{
  "num_attention_heads": 6,
  "intermediate_size": 1536,
  "lr_head": 0.00603,
  "warmup_steps": 200,
  "decay_fraction": 0.884,
  "max_steps": 8183
}
Each number is 128 + 32 x the weight over its row's rms, rounded and kept within 0 to 255. Layers, rows and columns count from 0. Numbers have three digits each. The size before them is the row's rms in percent of the matrix's.

# layer 5 MLP down (transposed), 1536x576, rms 0.195, rows 312-360, columns 0-95
099:100148144078170110168158104121053149121129164073127177117138147098142116100146134124067151188088175049134153142151116065037172067045097099163145152144147170149134155104079099112108153106165111158139156072128064133171116158116194121132099141176106142155153166127171106126098140103146081158
096:135158140069087103155176151146139103104126088184115058141074133113134143171098177177122208152078218128117177103088160122093105133126153108063134110135129110153138140146122127130093122123125135095149113108123094128188112069110105111139079156140145159152161102171103134149140162120096112151
098:072139119185106086106146170143122103152139127117121149109167156104176126137136188130157154102093204209139117052165105121196077122121099086108094180123124147158131167106154122168064115126081154179111122140107151156134086118076155160139128172120122124164081126123211114121185159124189185163
087:150145132114114171124185082152131089085171175104191115135156114119104131136202126075114156065124083111117087082141111140155110116149127131118095191118120175096153166111077122109116136087130079161137168118122126103167106155096099103094167097108114161136114112138128193142171189110162169092
101:161073133089109126160112095168118111151130129110099153103119083168087149136141122154137097121157110188153119113168155167108121137135184142096153137142193140121104106114082146184145097166157032099108118046095159065108121146143159144125100134167109154096216102135110099095134127122197095150
098:175165123072096130092083149104101137136110108121117135107145097158086136124137116178164055109169099129137117178091175075145082201165106098179122135161155095079136149124129139083167141109106122091088106141152091108107141086095121133162112163123125113102140157138155123186092127110132103152
103:168111113135176099046110151066123108139097137148136136157139136110115181134171105077132109139160138114102116039104159127123160142132111130142144246133137143162110125142085101072108118150115073143159122123101125095124124146058104139101148137124124150125122155147104049155133180089148127143
101:146110138132103178152153135145119153070104165146069114112151125093148143124148120137167130161142110130130127133140095159153107119095126181122136134149181149153098169111149158107146183136109174154125060210133161136157135073072047108131140123134148146097158181129148119105111215109124161093
098:125074144140152141065119136085112125103135145127180108130107079113142141131140056150151141096162104176168112072169161157092147132171169111057090155133120086150146127146117088100151122146158115075167163155189098119081094190117111157101111117191063096132168096194142117153099097092114229129
106:130096132142086135150158112162118155125173079141129103074222136120083116120191159168175122088110057170100141121172126098129098163105110093162169121075131122118039130162128094142160172144083141096115134131150156141049105164115153126127150124129163127102125100115154154123065157123076121110
102:144081109188094097116153121144146167124143108137122157093148121145065104122110104086088090143087161134169204147161148142140143136136126106106150105085142139099094154120114176155093182051115085117134139150068129187090120130121107153116069101085179089130221117207117135159133129118149104127
104:112091131086156116146101206121149113082147163121092180079119123162098107171158122060159095046104099200115143102128140091137140164114092119192143126159099112131149169131104180173206143123086111139138127113149091126190134120092142122120136095099099141091084112115138109100133151092054134178
099:077149120185134150148097129160102114119147141094155131134098173162117112138124169163150097046091091191109168161198142140167107136150128107102180173156132152153104194130165119133141118054134158141103134147183106102109135149150045057103097118101157173150078108095108107167139066090123128121
098:170114125150044141108125123128088112146200178065127135141139111168100135130104176094118168081204133145110136110170131097136120090127135095089161148096158150135093177113175134135102156124097162171142141094078076126151106145139168086146114145152078126124098140079133116137194136068074142144
096:136137092120099079105118181151089155108145135110110114085145163099108182163164156118122077136124137131072167135103162144150119101041119179122154125157141116098187174109133112100129175042114132190198160090147193109045085090138140120111172115136092041120094156139103100088140099124136179096
103:097158150146150125136163154116188118163111074089116140111102142164105093146132122111088127126105136131104125146136182173138133149098167073123136124133122092118177092166133068083122102111107085078079097116104143157098121121116161107125220148115105200117126105087156148179107123193123138122
102:128164157060125141103143073187098109154134181126160157120137103116123166102098095093072117109087118037129145181128153106094107153069113134082103128109106125102148149139133116144104095181097076158130134112099156157137135188158152096214122108091131108089072061104126165123138148151072077121
106:136193192142109110153086234142103125069100087150124110110144145099112153128158125139117122099165084130113159142201122128132164062123115092115137131087135157154047132083142106166087127127099143106120131198121126184228148155119133148101145107103172178104165107114131100139198129074137130133
103:124067157187125098122166184180148102125129150133105127164095105149124124136139098113060143123136138112121092118105170093100196157097144152104149135117092151095130122117115128146102073132141091149141111176137038157087163153088073089129073101186077157179179129159102132069179170148155087154
099:107163078090139126178128122102169120133178190099081192071094069111123135114119129143182113177095117114138116127148154147123146090125096143138102131153080130113124105103174165162100146123147087070121073102189161107129102089149167127105125100141144116141155127103156108137153157158153087100
100:097149098150128203182112071154105109114144103130166147106172079159122144130132088140115095120136142121131148151171124103102112142162095106172119110129078102151155105153146066143144145102078147135069112081167113122078116162159132097120070065054115157106123133105098155109078105128130102163
101:140119158212103163135101130124115109148168125088083132093117131157190082059116132119103161153198115157137143128157200137150154117153103121154124094082110171090127170088123150093216118130165115075142129092094122101063155129096158082126111113101096160153160093191106198074171119083118143060
100:169072170176087130204121133086120095106104144142140107092097129127154121164169180197157135133135140124101116144095111130138206062084117163116197147173079128068107119118110014078145113138112169123161131133105144119126136133109140144134134178103124071143117082144137123122111120086152112163
096:136139119097105147077141055132139091142157086133136091182149151113116137161089124150130115073116186111151186092132146087152148140111124133134149110088132085132207151117147135152134120125161121172166125159137143108118048133151145106134127144129141108112181147103136154075089129107170045161
099:133137129230149116183115138095114165106095060137166137167131120095129126071122096124111090134090141151178087135130120119115091169096130164171169128102157072135154098149138096162178120164127109103149088143132157146115138150136148088138151073117134156111129079129131130165223132113095103142
096:124129137129137118067087079106112123091163154120158144172166096161120124134152068132137097127114104108131150116124130084096107149122122099213160152168110144149104083163126095131134141116105102161133128139128109101144136087091073172168203164122109102082098112083118112155134146123127148137
099:115127174130153095169145120098100179126128091200170135147175097173160162098183169128141131148045114135080125146122052075183133112145110136116092104147187101132117127078096198117141069079132135157124130115111182130080157067057148184128147158128029111163161132115179075149173172136144142120
099:175166159128121144157153136100083083118188180117157111099181117132093095149175134121115107150181144164126199166166131125116131070127110130140139201126133132090160138117158125120096046138139168100158134124082072185117169144134179143054105082089140130096124150074102138077127108095124102128
108:155088103160124162080124129127088105156112101123126090138116129125146131109108127135117181172141126134119122132135086162179083084127199173124126142127087145116132181145170104156154098082113100090087093110113129142146072105149166126146136137124108107158111171109097162119151159122112115138
101:086147135121120070106142118101136115150111122121136153173099117116101142123186141121136113125113069144177132175134152132110109135164144085186142184169086133124110121123171143137131153083059135166112169102123108088175087092172061131132112121121110126150142151157101074114114147118129133125
103:159091091099125075177162068155158116202154116147104146140146173127122139129084110134113105109165181163066129129137125128096182190149092089132132152098163124124132074118165082095077143065083102142134153122084164102126100152151102035124133129130114126161126157174172135012138168167147112145
107:093132161103161106092044095097154131115155048148110157137179132135085151143077154133133128159139188185171125146137144110150147075137123163171119132128159124154103156075138099179193081111150101123089100024066148101081142074106105155131063102098097106124101118129078144179126107151143169152
096:133109108159080127091116137119103097122099126141130113134105093094124156124132196120083152144091095145082110063070140126096119073158160114096094135117134101108170125141098129166131140074140139151220124121130103157129101154087123160142089129093088149151101111128107086103089181164179110187
096:184159148110095164073131095157141141105105138095085077158094078119252132105134096119125123114133093092151127114108095108091137063136152130070152122087121063135097125121128193153146131131165136080181202129115143090138118196132155158115109118105119121126074173135138120128098119146137093147
110:080117154107144141077123141127115199095106098128127118117090117077163143171146198108107120109101148145162091151113148147083117096159183156124169120113181088096069121175149096104165121138061123073186109102081125198096095123152179179080094026146128154216114174127176116138128150167144076112
100:138137126106148147126160119153119122173128194137146155101164119120059106106108108139130102150141127106111191127181124076108128131117126059150102130169127205113144093162114161135125082070205126121069152141166140119117136148105147095168116094160113104136102130116162146132128121071135116113
102:108159147123115097141127133149156145152174102077116158132100057078160117196166196041126128149135080100157155111068155128155089077136119171120130171096114111127157078157160154124108160120104110151133146164152124112179103132123114096143128114142151186184085126168137124132109095118080123122
103:081103149129130140158079124095067147090085113159129143120131129169125168128141092128087093094101137135130163136155128153176112063158120134140150132128104136135158163099176166117148122056123121082095103123150101138060148127115122100119164075074131140126123131145173179154122089053144118134
098:070094167089113148062136115148116135094182114098184136144184167108184146102140148094124118224143150081130103081129151146068091153104195094140091096083206158093146121130154082107116161112103108122069159108155148122174088114104123109114116157092167078099124153115175138114086157125157184130
102:149088043108080126113187120113159118159092103136112142075145082149116130124157164128131113147143135134083172126092123124136113078154102116123116136113158117130093124139127055154105141057115100112158123152182163145128202121128161173149069072095118071139135120141159140119046114106103170156
091:154146112114083092107121149147047154141102138128150151143094116114164148172126117132144168089196106134160180095093161095150116160156109173165127122144120066142084083122158115108068138111150134158102126145133122140182162170086135096142113102079057162097132132134134145148136172127177170168
110:151114106093119125111114152124139174122161149078140077178152110105162104183142081113144113150084167072130117152107136081109143077085113149161145143156088068110113114088164077165082086117096169155077141088117183176144086109123172179166092150123124177138154128133087207154122171112126121185
094:214146110153090159096128078156098069127148157087128093084061144125161212145111104139142127142123182175150128065141104151123118127133183122115120131092126159093128169170077125158114148138165108169153102143135137125084188160109142160117111110104106043187114050116100123128108128135097142099
096:074107137135102125077169124116109118114117118153158081122095100159131109138129142178135116157118115112123127136123094146111134077156151147127130147111117164145176117198124107125150151091135173117124105203095080078147099208129120110098136119071127147141111071114072089073034101132143091234
101:119081141122059100117168102109143181147117116124182124162130097135125151148189143132119114183073113109055149124149115109118118152155160076065035151150139165173151041124075140129136113100146106181167191109168126072119140141106135149121177180121154143100103123130106154121089103137133153119
109:159133145184150164178154159106154156151099089121120136154101118090047115144149095165136041100104152120093164116107130158177211091108127091142065113124149107148159132111055104143077151156166148143106094128172089123143088127137132091097161133145111170111195091068137127138169118146125137142
094:158137123102088131112115143123099126165168070136133109140074067150101119148126125165174174200068135140126160127136133159106164138146160121126066054148133144123173145089178093173115113127112054120093110135135137179103124090107114158165108149054091144115131150117117101170177158204056124132
094:109120146102146153162155106120075104165133187083145169181180117140122088128123076147144214141115106103134160137113088078161128129129137152164173129069137136186175092149135170138165107167145164113117127131115152112143115125090111155138119144103121142113103161103150108174120110140100069125
111:089170146139065107137158121123163146114117069178078102113149151144188157119160072120131095169166109138190164068147146155110127144124198109125100123112114104118211127111137155154115140163126155123147128110156151111120146145132119151130131088107155106134155163142073128100085132108200154099
# layer 5 MLP gate, 1536x576, rms 0.166, rows 313-360, columns 0-95
099:125109084149146137086167136097117125095124100136166111148122158110126155131110125149115131165101137084203164085145168128119099108128136106089125053159166086127160128085096128145108102051150107111176101143154125110108122120124139113107131095136115142118105116165078109110146123140201112114
100:185114119155142161119155129152096160098115125131118077083097184178132142068084127067055085089076140133166114136189119075173105169158149154080181096122173136126153158139153110172137126114164157094172186214081166187132176155172106138113177095139153143143171109120122162119094106144100146129
092:127136061111164106101167130111126189155138108114133108119114149070099160111162091130100140148165177162134082104129155135125172169141156126189119085100119179137122118103182106113161134071164120141108159163115105085174109100150170195095151105153139139125171165138125182079032125147171102100
100:107146113044106123045092123140117136116142174103066125132126142141153128107159129085116115145132167159107110047166098141045156149107177112074158120119099133133167103106145131153127133144099153119160179133129196092106145174150162189197154146126141116145112119146124148110111143114144175162
102:214134073191138157100141137133090174133142133130111163120104138122067124116103145173133166111124097154128161131133097198133135162140095136097142149141144137114117173109097205126043185069162171124181146158100101115100102130121083106084102123121129163066111121123105134119091087119150076152
102:156163167181163151112076151084107129177136074140079109197151142117140204130106136076112135141130047111136138114105080199141128137129201143158109073114146130149150071179072126117117160149104119164218176143104088182088144147190161158121137084101107155107197116150142136134109113075069143150
108:112096160159122110142148158173148149116138177144130159161199137112113100118131148094111158099163117124178159146170120163111139162117156120134071138125141108144118095140099193117122137150139070099133103154138097114120079141104180145169138067116086144161206172181124074101132106136066103154
096:161112083171159101118121117149197189140150106191096101087119164152200101146123177130115157117131099138167076182072054117126078147106149136155138123172195136142127156119127123130163143117064138120136130096069074117109120109128145133159164095133189166192123071119179172140197100137117103146
108:105137179130085098112089071179080159165021115124165138098141170092101183094161109093101137148166126097181080118139103060096126099140094120171082114078082150137134128190154152192062146138088195119098118118098121131181091089150173101162080161123170108096149153159161066110090132074106092136
096:077109133137100147122112092166151118127119103104160139141109072143116145125110192120086132146148143117105117143095184138089163150036142124069125122101134117093179120123100149189071108141117091121136124162156070110171128154169147142087131166149165124130137143114137112117183091059146120175
101:070115122059130083165101147087116097130201046143094105099091120205100109167078139160146064158154076148174176090142168147086178157173117163103159117132185140166105128112095182089106158131119156132090066108128090132068130117094089124126088143191170069161106148127127104164168154083144088105
098:131115146122056158148089150167136132143088179145187142086125093150138156093123185168104140104177121169110074142131114113106160118129125095147146110089109117164133145090127165154138077124164132152121121092115088103101157129101158166158117053048170073160075169109125100152139135075073098123
102:134182110111088119231104173084127126121150108115063138180159152138068096125112133151079116066090168138141118139137156181099143193138134144113151102073128119094098071166217090158053125140108191124109161075058115140144132067176138081176094136114090176159117123095124076157154129122084082122
097:144145163140179071140125084145057139150157092091142105105106179096134164101206125123106114148097147121109140163122100108161169119114095127155168114171126202196118147118114068078099071110140134161186061112137136096109143145105109119126131077131114162177099149139097076092097094117077138101
104:092120092117137094115099143113144155159105162153131129163173108115100108092086112153115121070117160106146087124158098104077138145119113124057154106132129127166163157123166129111117078114119116173093138114089161137157121157097158153155118120113119120138130111102143124157091175122163122147
100:111112150133175160088113106118124096100057173150118151110140079132118148097111093151171151137135175123117119138149119138157081092109158150111158141158156110105184209144111171198126163133122123121132093103119151149097145136090090137136117123139090121196102090174191141047117083082099104113
104:080110129151170171136031107111131081097121107149143098127115121112122181156105130104202107096155125149110124146143084147142104119169105155153080146062142104093130171089176084174149122127134166190127144183127177122112135164154128110158094155093129162105151153162132125125123140104118085178
102:101136156103185125146165179090160120145145118151099124157081140112145098057116153131149125144092141145144080139147070073118091116076122085075206132155100122138105072141180148141109130073149123123129111081177113129152110130103131138134083138130148110122112126138089130122141183104122155114
097:100139111114113130129106132133131064152066204143103153118101172077168177164105153136145116145093129165116150154145096096169107155126126178161144155149101118108129037200126167122158134124103172103103131154118081107146122150119124117078152097203158173056145144092135119106100125133122085163
106:176145163069127199132113105106112157126122165150147139148126092136126084164138131097119111119178163140103139133133125111158097157125129121082082166132131074092170108144106121106076181108117211094126114131157132127164104185093147162185127091122165153054083132113130105102146171160091100176
101:155188104040101136122105110134081129198106085078162105130155144101107131102125150106100089106082115211181170162112124082117108097142139150136159107195129140153145116127140149112115079094167157112109165081129079174164118179129126135146123146186168123186128110122129119147159119157144144092
102:117149100154096134115141155115176176199104042059132088163079120141120174106132122088071126135134097165117114137105115176110116133129155168177091148112136099174126063076220107111134169160096141128180120171121172167135132086149120083133065115159137159134119112134127066184129150166123127118
094:103139113143110123118196107081096131133128137117131157108104138131057101108114161140127138184153147149136171151156090116121193154147127129126166115193194109110163112160107126115159153141128137143115112118074078103106112113127163100147104088131135152130134147148173169128098160100146114161
098:159111170117144144103084115144140156138192167190155151116109060106181129113114190086099179138117123163091157090139129114112111149142125073145149056171106098149154153086145208057124160160148154127082108159146140083138082115115104136150144140153088144124176143042095083162158178166110143085
098:077178116139143151148157156098209148101169142066120113159109108168229081170154084154156110144153144167132122194176071056113152109097117164143160131062158120132110098155145131109103106105117123121147150148135117234181096148104134133130185169096132109102177127122112147109145141192140155176
102:184121127160155095120123139119078061154130096110140126137096140168167125140118108066106128135129133090102093108141067128135109084140101136090157141118099133129115112154107183187145147139124157080034177079123173164113182133124139118114109125153139127101107133082194082145151108122082133124
101:053112106137159103091128111175103135122167104132163222112182135142167128134121132149118177129196149142144182079120144139200124103168105098103071136158175132131088091138132083179177139157148138138121142106108129096074160113139173115130181093082157115156146122116098092183108141059086175151
107:151148116117125149103111167150129182118168154152127116096088080137157175110124145198119073074149154098117088117134106141125007168102160158126139091188119175103128166136224104138149117133162149109113115138172122155127141201120113163120068168148144098170105177108106089096119127142167114107
107:097151140157117083159079100121196136153121166185118111081114059162122128076178114154119128080086132169148107110146131128100161102136145086145108165131186105162183173171097141102128144099121184099117074136103103140148156158108110090187138136114111135138166142095166114138050156130151120188
102:108160144123135135089156116117141114140161077153135122120102175068132122109091159144132136106050118094125097117111204154166069100151115148131129161183127136107174140155123127126123170160197142145183137114090128103081081098126142148160146111153105139127117118106090076129107069143152140124
104:123149115111133107097099115152139149123132096089101087132144125127098139111147131124188187186116166122092093154161137117121085147091115178126171154134114108178152120178136159161120109139093163124123093170134099106087151165105128169174135077133084118111132140138124053101085169130164107178
096:123108132122115115074147106082170147197138071151147178142217138162117150090108125119148120122166153113151140086156101170160081135063138088100157112128055106131123116138061140131059091115076066134105189090108193069135095147153109143138119069167054181125140116132136133169068120167119069143
098:068147132216118138113094118088106137130107129159114150149160158171080098133145100134134112130093144125132144109118132120127132167161133182128181160078170095189127143129115114131137100084132143175078152108202132106146130141088090143134095127095111125143096102125164156120124157151123161119
111:080187126089177139122208120124168174086145086141127092150113109125146142127154127154126040135093134042113148092149107140100095167126144161119132170159156121075164146114154084148129197205179095116061065128157149164095120128095170142147110106096137171129116131139093124132177118100165082121
097:077051098120141095090136152106119115202109152140134169122113150151102195124184163180168174134125166083166132127110149137121090182110105148125106081101120085101087158104128168124100120127144169093098141111115151107139114131098107127147100156121169210120188129191170153034182121145184113170
111:119141096136137207120160086085132139123082069139135109107090135122145131145113088166129117173137125102114121112132123125138163136117130132074074123080115148159148122126071053177167130160103102110143139137178148110070128072137104138121123099170064178102122145156130103074141106105095072107
103:147157107131142122126136085137120129114062205196147154141107078154177170140082105103132114127094103100137106115115121078124128120099178103159068082144135105139090095125124169154122128171171116086103170098144146087124113095152122123151150093209187185174095138115153122118114142082144153085
101:150131105116119094119104165167170088118115155081142174114127175132083139143180109095106124127142116107149123130139132063085128114062167143101124130104160104113160114115166127141139141195128143085126115159126153114137110211161153138143184144142118133063145155100113143087147165145054149136
104:131155101094166109134167146126138123164190191074059164086155084113126033172084134133113112158163160115150078126116085124126145127163105099153142107149068197115141125155166141150120155151146185147122147079148091191162155144129088130142145202106140169114119175178130117116140149091092146136
092:153111120170121152123131148148202112127135168111146108111144129186119106179107125169112141088109147124127168185085138103132114176118197205116171146082109082150207080204127165088072146103153154059141150081062091117111129150117127122126111165059145093164166106139106161098123107161135176169
120:159163097100149100163146169060143131158159179121171126155093080189118091142104154146162127107134160163087104171129125119162088102121109150107117112116125071160154155108069121117125139149115172082151120139081166076157128142113173134160145137135144153165124109138135153162126131116081112111
102:158154129081112169100123100113177101074175107122166038157171172189133117158118177173091142112117196140113133117126103105093148164118072111125152144112166101123146133135115172114070134136142173109123149140133090156113130158085141110128133058097113156114091121157095112085119121185100193112
093:114138134104112107140137122108151105153077072130153108136121033153187118177127125110114152151130126137142176126074119095106149141091135104203121131175098101118188039058130119143149142217114121092099129155154126080159084114117195150153137122094147105122176134136109124120123146126116123097
104:136116142113135156165152118139207098154182123118114139109153100121138123112123094144130110138136127116137120167091114186187175157195122156099141091115147120142094147118156128126122084116140163151126115113122205126093068163140095074112109098153075094098150109178142079182135134173147184084
107:117135082080160135154110166093074122183099166094167081093169068129156166101093127126155144138134171142118089094127123165135066115080082157160116142149103120112093117137144125152103120114119132113140160168152133074131142212095125177135158131052115142128165160108127102130149161139162146170
094:138097162190130117153112100086147169118087146126119105100135140216137123160112144094138131139124151125110118122115107132113071171112175111120122133079084140113197143073174101080095134160111129185087155046130137130112099102117132166118144144129091099183108111129112113141207106142109116118
097:076103124117116192160186170098091050153097220168154123138180096134124074143129150077113108137102133098127170163130110102141115127103094055103140111130133178110118134120126103092117131121184115143072134078124085129099114205139128122156066098138063104137085116134170173158130149127068114117
112:107119108143092119097152098110134153146127080151107114132129104102126076132104150164117082182187130139203112121153141126126145122096166084112070119121102166124137176150169117105107150105139135080151153134125152077097128169112175137147135123115058219120137099123088177125166118079162069099
# layer 5 MLP up, 1536x576, rms 0.173, rows 313-360, columns 0-95
102:163173082195162138162160118074185190121117112108136146206138094068149160103100129110167120077108143106188134120087117109147070171122114153210083098151145152153078110103141143120134132073105156139074135140139140142164122134076154134108140156163165104122140141158093128137095100113138167168
095:138052146127109106119178117165161126130165132122107089110099114155082131168108132133150101106096149149116121094124145108137081139132110140169160131174110176120102164097103205125163090166117112153122114185169082109171152119118166150156167110129164100116160067204137094138126141065164129163
090:122153112132106183136104093107093124111148176115155178131144137105137144106173117141158187095088173132148127113153122089201135161129145150128121158108079184071139091084134169153094093112171124135143120174157134120141109117092139117158121142098112171151130105136092136103100157105136138146
099:174138113142161117067105093157186154122191083121110100154125128141125150165154136130133105111051167150142124118121122106078164061144150126155116091127169222115177142117060116143163139156146142102111235154136150110157127156074121130113147112136151105086137134148120099097108146095133164117
097:090107139122110150209117184120132165094145090121166132117136137095145175111147102060197044119121113147130109160082103128142156142167158106117167162157126092190142080125065141110143082119117149143082109121121135112093136144151078130154146155120103125069120128123098091084149127137115118129
099:082144090120221144119114117155075078161145115157158092091151122158141101116162136145122099106147097124107146112161097155180127161078139115115098132134140119123172149180148067124056080135159118162114143079178112180134122138150141141136140151110184101129143169125109090134132229114095135103
099:136118112124118165170127107051077124043170121132172144111091125122083208122111152168115082156121140160130144137143100188117151166047094142086087188124121091072080081124128193142171113114151062116109100147125124169152078127092129123140158078057131160092092147122150067111156061126145159185
098:114145101151135115051112103158061154135124130086164102134100100145037133044100165133180125107129087120156142123103161130119139138133134085120155131098145147123048167134084126066097152138099169158122111129141179173109160135062051088178135105133136165130145157136146147102136185115095171130
103:141119135101155087112072104122156158050129132144233129149126123110140173135131081066118115144217135102067115140147157084154117154148167134178161124112105164170152146062148110120101155147087077127122162118098165147118097148105184138100154117097125125139125114112124166144073177109090135157
102:148155099082150146150121113169130101095117174148095183140100138140119197136148154093133133128143137134118102180129128118164118141118136142107130098169136074094143131129111116107130124127122178117139160203137179074107034120202188094121163125194079141122145075140081152093128048081095108143
106:138100086125108145119084145163056027151126088120124131098164146128134100095101086171119048162099077159116152133080088091129165189087156165166113097088154168178144146099115087160117155146140159111122107139050142107142163130148186127171109191085157060083191118104083123158148136135156140147
100:143110119169108124171101147139116160135157127109135163143134125080105155109142122140143152094109159160148115120126111089130111096141094109114115136168141133097097165161106157075101173107128123168150068168097164102125115112152139149153104124176143183194148073121132079093098234113107150155
096:142133157138112171120156116154151102177139081120145081072143127131085117133168186170084120059150149107067099120084101117105143155105186146163083164082077164143137159184107112139085165149169137176112132117160078128012089060095136171171181105109070159116126128143102168172184099087133111147
097:107132109145137120130117112113135133175123126102155147103131137045177140159136122125111187148082127107147138092173102157185171176114109126154115072055086158179097139121094121118122113158168140169126133078152112165118086128098168109071122151192168156170053163176125055138126119064113149148
109:196112088142083106171106099120142109137106138118053123157061121158124119181180122161015111132188185071105127150094089147179150110107175148128110069124129180133162131137109097201085155150153079108148105129150154114137129153128099157173122179151121151137114104109182134081137132156139156151
100:116091141114157146130098095194129182113203127158073112184094161113107136099099113089143110134132053109135108112134135124129114144150093175090145128113203153111107097168108098111121058204121113131123099168165144120181153105158142126083179173120134086125089138103065092182109123056107071112
106:088149168098140080128110119157156169112107132130137056160137099117161165090144128129126166168099159136130120085128162153138156108140124096142112060114144179160099149133079088110088090087139129143183155165133212128104183162097192188154161128058163109109136078149164129117157189082087144177
106:097127141094091215125148130118136164131150129096145107120118082152178094115081114124083107149116125080085142154107102137094144124167132101172094089196106149189170096158159102122112060124119117140100130112162101179123179098134082144089160108190122095161154176168157160058121095117115103091
103:104118112105142136085251112137124203193147177143178148165152084195181145077146099139147055136141175104138091122096107136160168103112044103139144107095164152149177174101108153151119150094103084143109136058121080129161124097138147100150117111121039130136114103131145106152096089140167141129
099:165166148144147169179176061165119101174084195093098140146114097118157089120106064133062102093200147112111175194142139063070170134180133084157102196163107110116128180141150113194148125131136212118162146151166136129164123120150058098134109084113087146132070110134170119157143119134125103132
100:171141124103094085110136152054146173114116130103120154143107100084084121119065060141102119135102070067144112150131067187141107126118196120089131149120129170138106136113084119110127150107095103095211149051114147177109112174105171131080177135157145106146184096115112156132075146112074104083
099:082121173160140187191166185147152129108179070121140151113167114087093093150124108136196111106149120083123157137129156158103080083141155094080132114147135077083083131129174120108101145137150122069070149133153142073137174132074091150139142194150105127137101125111142162070168177131098123154
094:143127128150159104134115152142133145145063152148108140138124105172127136161135113147131182131066084125121121162125089168086164117199113103110098096128125127155140121169103061169154095157121166158169162119115146111125093125089149052150131104120104160147101109151153091118097114170061166076
100:164172120090150115121129103083143140182158108151149111100153143091106095130139098128136117057121110174113113165127122137172151154152082093167165097057045156128152163169191119131163157129096126192170119091077095126153113133109082139084116144153124155086092153105141171145128145170127145057
096:095084103113147108134111088112093096148123127154127124127147120155145155133099132171155094155137144170154147121204087114146095155141128159188114125196185160121090088126115140074127107135162076161126185144124135155145101160065168172172093128145120122167180139157119113123211136123100138183
100:168104132084197116149112101137187101121043156123141133158144190125119156088087090152152122131124155147111135127112125158168121155118192139082108143133070127112099153104115141105106151075101088138174099156141142134076110110132144068128145077112156166170115099136127143177130151159147167175
097:194160098143138093127110048173105136152162169139070110085150128135093169123121074159078082142118119098127177157109170128082094139152099130161101134129183120103110130080130143091105138102145133134148139134110081186081117178134109139113218118141129095118093109154133130077078112068136097148
110:124146143114133143153153082092094127137150142140085079066121126157139149139116142119146187110069140144135143136071097135160097078119112113128073132123151241142158139161175059103131125140150060080145121126127150158127090062123169175172162079086142194120144111152112127139151110119145127169
100:174107102142133236160148129116054113070207140161108160156082141109066137111104206103134189142118122155154116105194146053170116052134187070113136105147187119135083115109139089128132148127106107136128101130135094136133086118136124182161088102144140134118153090127122133078089144096109121112
099:121088167066141058122130136180207151131152101157105103104114152139149129129097079144151102115150161108151169108108096117113184117178111113111193120184088116178112099102138155154152150183153115180142167116077149050146142046152138144126154160154118129134077159159121110152103141175184108146
110:129166123124156149088102115111136126089140130132060095133106127069124080117132107123152149188111142102100119127154137128134122134136091128113091159130135115190107124152110124105087171142127157140163125178113051124118188119092201186146090122081116200122157153115101063098070188166109143105
101:153053161146170199137126080097135167097122130120140134138180164176105105138180169155197132073088157100105172102151112132157163097104114136147130084116131155111138056134041120123141027132095131095099172098103156096137116148155158095188204159186092124129094118149180145106103132143119131084
100:161085127127144125161129135136114177081149147135102130166115087150153104172082118104136100123153119100159163141145166066155150170123136110116193110112072126165062151059152129146154123088114117143139137129154151105137103075126156122138160125106103130130137138120211122139177173119102092119
111:146122193102134118130213076140097196082075094195125142124128151124198174211132094145113067131150069106154167134150134116122154091095120106157145155132087118146122082160153151167146200134122094163102119118129100062137171131164134156095169110182098174075159091167084090107094136119157107124
098:093086147084088138136137121174096111114115162123141142141121156171129132169196115076175047028136136133103149128070177128137098127170098143133106185084195117114135108108125155109134091110185156103109061164115121161164105123134079120112161139221118063147108132100113104202179122114101121121
098:110133104152161152143112155129131163123144104083143136103149090140110090069144106186113146174098164206113112138139120132136167171059141128157141049159144174068181151147124092082158163091087098155164109132112149161162120149126124142134090089110101097094133162096153091120149175071110145140
105:086137154074131091065112137122087147129100090109114127159134093123133124135144119130157135151148141171197128133111194163139115123110180108092133126135155149091131117108179155166125156140121118114165087166092109162163165090078182204134100052088127127056132143102100121132149131170122114128
096:159152118094137093151214179136081118112193091169177120099186136109174166156120086165104121168154144116110149127135126188108094189148177101135101158122081140115108066088161091112129123127093153107127131107117136098129088135090144141139089139166142102060181132072118046165138176158205101137
105:117138106181087103071117133117115102177138146145133086182091127137147164089144136082131074099136165093126164098099133123145090096093159094168099141169140099183118215160139111176146098125130181118086113088126113136078107107074094149076075103166109173152198130060135201113112179146093137098
102:163132224119114101084145129104093118033123132095104143091139178170089059144154154102136152151172130110174166145109189102073101150082157182076172137121133079169193142159196132194100142137120125116137149127121113130083092141112101100145102124099171125130143116108102193109149079125119126133
104:139105153175144142166138052119207114099099093135149143116134067141113042076141123120120127090125123163114058071097133134096133163100136135139112087112108093128120113186161061131087133143064149106129105177128145138131097131106131088156106131171176115139165123138100080170138150118132178173
098:056160150124120161132092111168099083131138083040113079167098125141142151138134103138094110162153155104176086174124150120148080146148076112146150142192122152118147085167127098167128086106141101146121107148079152108097097119159139156179135130069108143117101145142127102155086100150121150138
100:134109088159158132104201060158133085150051147121148109104102111094174181206083153174122184142104100085165123175126102053197129081162113130090095169111092043133188146107110124099121124163123137146134147119159120129092138090082147160104119098145060088137102137139076179131172149155105133131
100:163116134160050113170160155169119165140114126167141099106108084171068126137101173093103137227123118155155163066120059153148169119103071155135142138080116145102174114103167088035142102123139142165123166080108155170168112075114082149123214130179070158116122082139087144126122100128103104136
112:187129169076150170127103148114089127116155101116058127137146155116102087128147099110123111164108115166114142126144120119082154069154208127136148095179150084093130159146139141148117100112137131091120077068158104191209146080138120094109139099176114135206148048114089129141178059092133145146
092:087099148113116136128099082050133155120101115062118135149130149140102148121130110075134165131110089128146138152128104126164169148173151123152125139083130163155134153079150155066104081101099163173145130187100085090127158168178149091143097108103176129130129136125176130131125097094100106070
101:135023149147079105108084148177142119087166143128174083081130148177113088144148160107134127103086110120095163117174099172086094141148069141087072146074101070103182107128157161145087165133112110125137115229152058213159201149110099108162187148126170082147159145121162124160141138106114124140
120:095090084124125129106122115102162116105132096185187148169147102156163158119159120122115107181122125097186128102168154142115145110143144101087053099102141102078169119159147062144078162165117097145078106141190162080117135116095117098089150134110074128167128066069150149113117099085111124104